config.yaml
num_hidden_layers: 16
hidden_size: 256
num_attention_heads: 4
num_key_value_heads: 4
head_dim: 64
intermediate_size: 896
vocab_size: 3395
hidden_act: "squared_relu"
norm: "layernorm"
norm_place: "pre"
norm_eps: 1e-06
positions: "rope"
rope_theta: 10000.0
rope_fraction: 0.25
qk_norm: false
attn_scale: 0.125
bias: "none"
tie_word_embeddings: false
parallel_block: false
init: "normal"
init_std_qkv: 0.0216
init_std_o: 0.0216
init_std_up: 0.0216
init_std_down: 0.0
optimizer: "muon_variant"
learning_rate: 0.00803
lr_mult_down: 2.0
beta1: 0.9
lr_head: 0.00774
max_grad_norm: 1.0
warmup_steps: 200
schedule: "wsd"
decay_fraction: 0.678
decay_shape: "sqrt"
final_lr_fraction: 0.0
batch_tokens: [65536, 131072, 262144, 524288]
max_seq_len: 256
doc_mask: true
train_tokens: 865600000
max_steps: 4254
dataset: "wikipedia_en"
Each number is 128 + 32 x the weight over its row's rms, rounded and kept within 0 to 255. Layers, rows and columns count from 0. The size above them is the row's rms in percent of the matrix's.

# layer 3 MLP down (transposed), 896x256, rms 0.11, rows 471-476, columns 128-255
size [ 97 105  96  93 101 107]
[[118  82 127  65 182 127 152 154 114 118 117 121 137 120 113 123 154 171  68 125 150 153 146 179 160 167 140 120 130 117 103 136 129  87  79 132 142  94 128 119 115 180 164 112 153 115 102 157  77 156 151 130  72  97 159 159  85 128 125 136 111 122  71 119 134  90 147 148 128 129  94 162 107 130 131  96 139 205  64  93 132 153 212 151  85  59 160 152 119 155 122 141 134 114 133 163  91 115 142 161  85 120  97 120  85 135 133 122 149 143  45 174 197 166 119 113 142 116 145 130 129 125 195 109 117  91 141  87]
 [113 140 133 135 128 107 104 102 107 122 130 143 115 155 132 126 208 127  53 119 103 166 105 176 126 131 124 114 196 118 156 211 134 200 114 143 121  86 116 174 188 136 116 140  82 164  96 123 140  96 146 117 111 144 142 181 205 145  74 147 192  53  81 129 130  80  89 179 196 100 127 124 130 120 149 161 140 103 109 151 161 160  84 145  83 126 133 142 122 106 163 138 125 166 115 118 116 101  81 130  81 101  94 169  98 144 147  97 107 189 163 132 109  80 131 146 159  71  58  90 139 127 114 139 141 159  71 119]
 [111  99  82  97 144 107 118 129  86  91 145 218  72 131 136 151 159  86  88 129 128  97 109 150 113 138 141 116 106  72 112 140 123 115 147 125 140 210 174 106 116  98 153 134 154 141 145 153 119 134 192 115 119 131 160 154 177 123 147 175 125  99 123 118  96 123 117 129 134 131 136 118 136 142 155 160 145  89 140 109 148 170 172 137 155 144 115 116 120 123 130 161  76  87  89 140  67 114 123 181  58 139  86 142 132 118 135  91 129  76  73 209 138 110 105 183 134 115 131 127 157  77 224 149 221 182 116 131]
 [106 179 161 129 131 114 123 109  75 111 136 167 103 192  92 103 136 126  58  75  69 153 119 121 153 177 120 162 163 160 134 134 132  87  87  93 133  75 186 136 158 122 153 144 147 167 144  65 110  95 158 149 109 134  92 112 138 122 136 142 120 143  94  70 109 185 136 186 133 107 128 120 134 150 111  95 166 147 157 103 200 126 102  63  78 158 173 121  91 128 187 128 139 145 183 122 137 102 206 102 146 125 171 183 196 145  78  66 143 148 117 128 151 106 155 131 172 144 103  77 121 118 102 187 150 138 110 101]
 [152 137 145  73 135  88 136 183 116 167 161 122 112  80  84 159 146  85 148  57  81 101 134 133 204 126 163  96  54 153 165 100 154 145 156 167 103  93 160 118  94 138 154 145 118 152 148 116 177 126 121  50 156 143 126 208 145 112 103 139 135 128 106 141 133 108 134 158 114 154 166 210 164 104  69  96 176 158 150 168 155  53 110  75 118 133 107 138 175  85 156 117 142  94  80 121 110 119 139 103 104 175 123 123 166 145  68 144  83 136 105 161 119 153 106 108  59 155 138 127 161  74 102 119 128 192 172 156]
 [144 111 117 219 172 144 128 118  95 163 134 187  56 140 129 120 177 137 152 143 158  66 130  98 141 137  78 130 142 108  78 102 160 119 115 171  98 136 156 133 127 153  76 126 110 131 148 105  78 156  78 127  59 151 108 172  85 144 119 105 177 133 109 144  36 107 153 132 157 184 159 141 156  78 136 109 144 120 133 168 113 127 104 104 145 127 149 159 173  89 107 140 109 104 103 139 130 113 135  78 139 141  68 152 102  54 134 178 111 121 157 163 139 153  76 111 189 105 136 110  96 123 174 139 146 102 146 205]]
# layer 3 MLP up, 896x256, rms 0.102, rows 472-476, columns 128-255
size [107  94  97 101 112]
[[180 116  42 153  81 124 107 176 108 143 170 127 118 127 134 134 164 103 137 120 109 128 149 137 132 113 112 132 123 135 102  92 139 149 118  98 151 134 155 199 173  89  84  89 156 116  90  94 138  91 161 159 170 145 104 130 128 108 127 202 169 168 105 153 152  57 156 114  77 131 130  94 130 106 121 156  72 127 129 135  92 135 132 178 175 124 106 140 159 184 111 163 160  93  90 111 157 193 154  83 126 164 149 112  89 178 139 146 137 161 162 141 111 101 135 145  97 122 122 154  90 133 122 148  69  96 192 148]
 [169 159 155  99  79 151 125 160  85 117 175 183 166 107  96  81 147 122 124  92 141 145 160  80 121 120 178 101 128 150 176  83 119 121 155  95 152 100 160 120 121 131 140 121 143 142 126 165 135 112 129 139 101 186 106 127 195 159  94 145 138 164 135  55  70  98 211 111 148 111 108 143 101  68  72 133 120 148 117  68 134 132 164 122 106  85 126 202 145 186 130 131 163 107  93 190 185  76 156  91 105 115 102 124 153 100 123 107 110 170 128 146 153 140 162 139 206 120 137 150  97  98 126 135  79 111 113 136]
 [188 109 156 119 150 113 139 132 160  84  79 153 135 154 128 123 155 148 122 101 170  97 117 132 176 130 209 156 114 156 108 135 120  60 114 119  38 117 116 156 111 118 191 165 121 121 152 129 148  80 124 162 103 109 111 121 150 107 127  57  74  88 127  87  63 164 165 137 106 143 100 144 140 183 127 157 129 153 105 163 134 171  66  67 149 188 156  92 154  86 209 175  70 114 100 168  89 116 196 125  47 144 161 151 168 149 104 160 145 175 122 110 127  78  98 136  98 111 153  85 132 140 130 228 165 110 149 113]
 [139 179 140 130 147 181 137 166 156  71 153  97  85 103 117 150 109 128 180 157  74 159 133  88  99  99 167  66 123 151 116 138 143 136 116 152 133 160 120  89 146 120  74  98  72 155 110  97 133  91  87 112  93 160 150 127  94  83 146 144 111 177 207 108 146 174 115  77 154  76 153 146 136 161 133 128 141 109 133 147 121 155 121  99 165 129 119 105 140  75  57 166 122 125  69 130 108  96 108 210 106 143 125 140 180 115 150 128  91 140 166  86 122  92  80 161 102 132 164  93 170 134 126 122 136 121 151 108]
 [107  98 157 172 140 133 118 143 140 134 126 141 132 113  89 134  97  89 114 173 118 121 162 111 151 119 144  97 124 111 134 181  87  71 101  98 113 150  84  78 144 154 106 123  73 170 138 164  99 104  92 144 177 118 172 155 129 165 119 147 120  89 123 180 122 179 123 162 102 147  87  88  91 154 130 186 142 137 109 118  87 188 137 163 153  67 183  81 126 132 155 137  63  67 105 165 153 117 184 151 172 123 108 141 154 169 134  54 140  87 148  78 186 114 131 146  99 134 134 154 163 113 145  74  80  65 121 140]]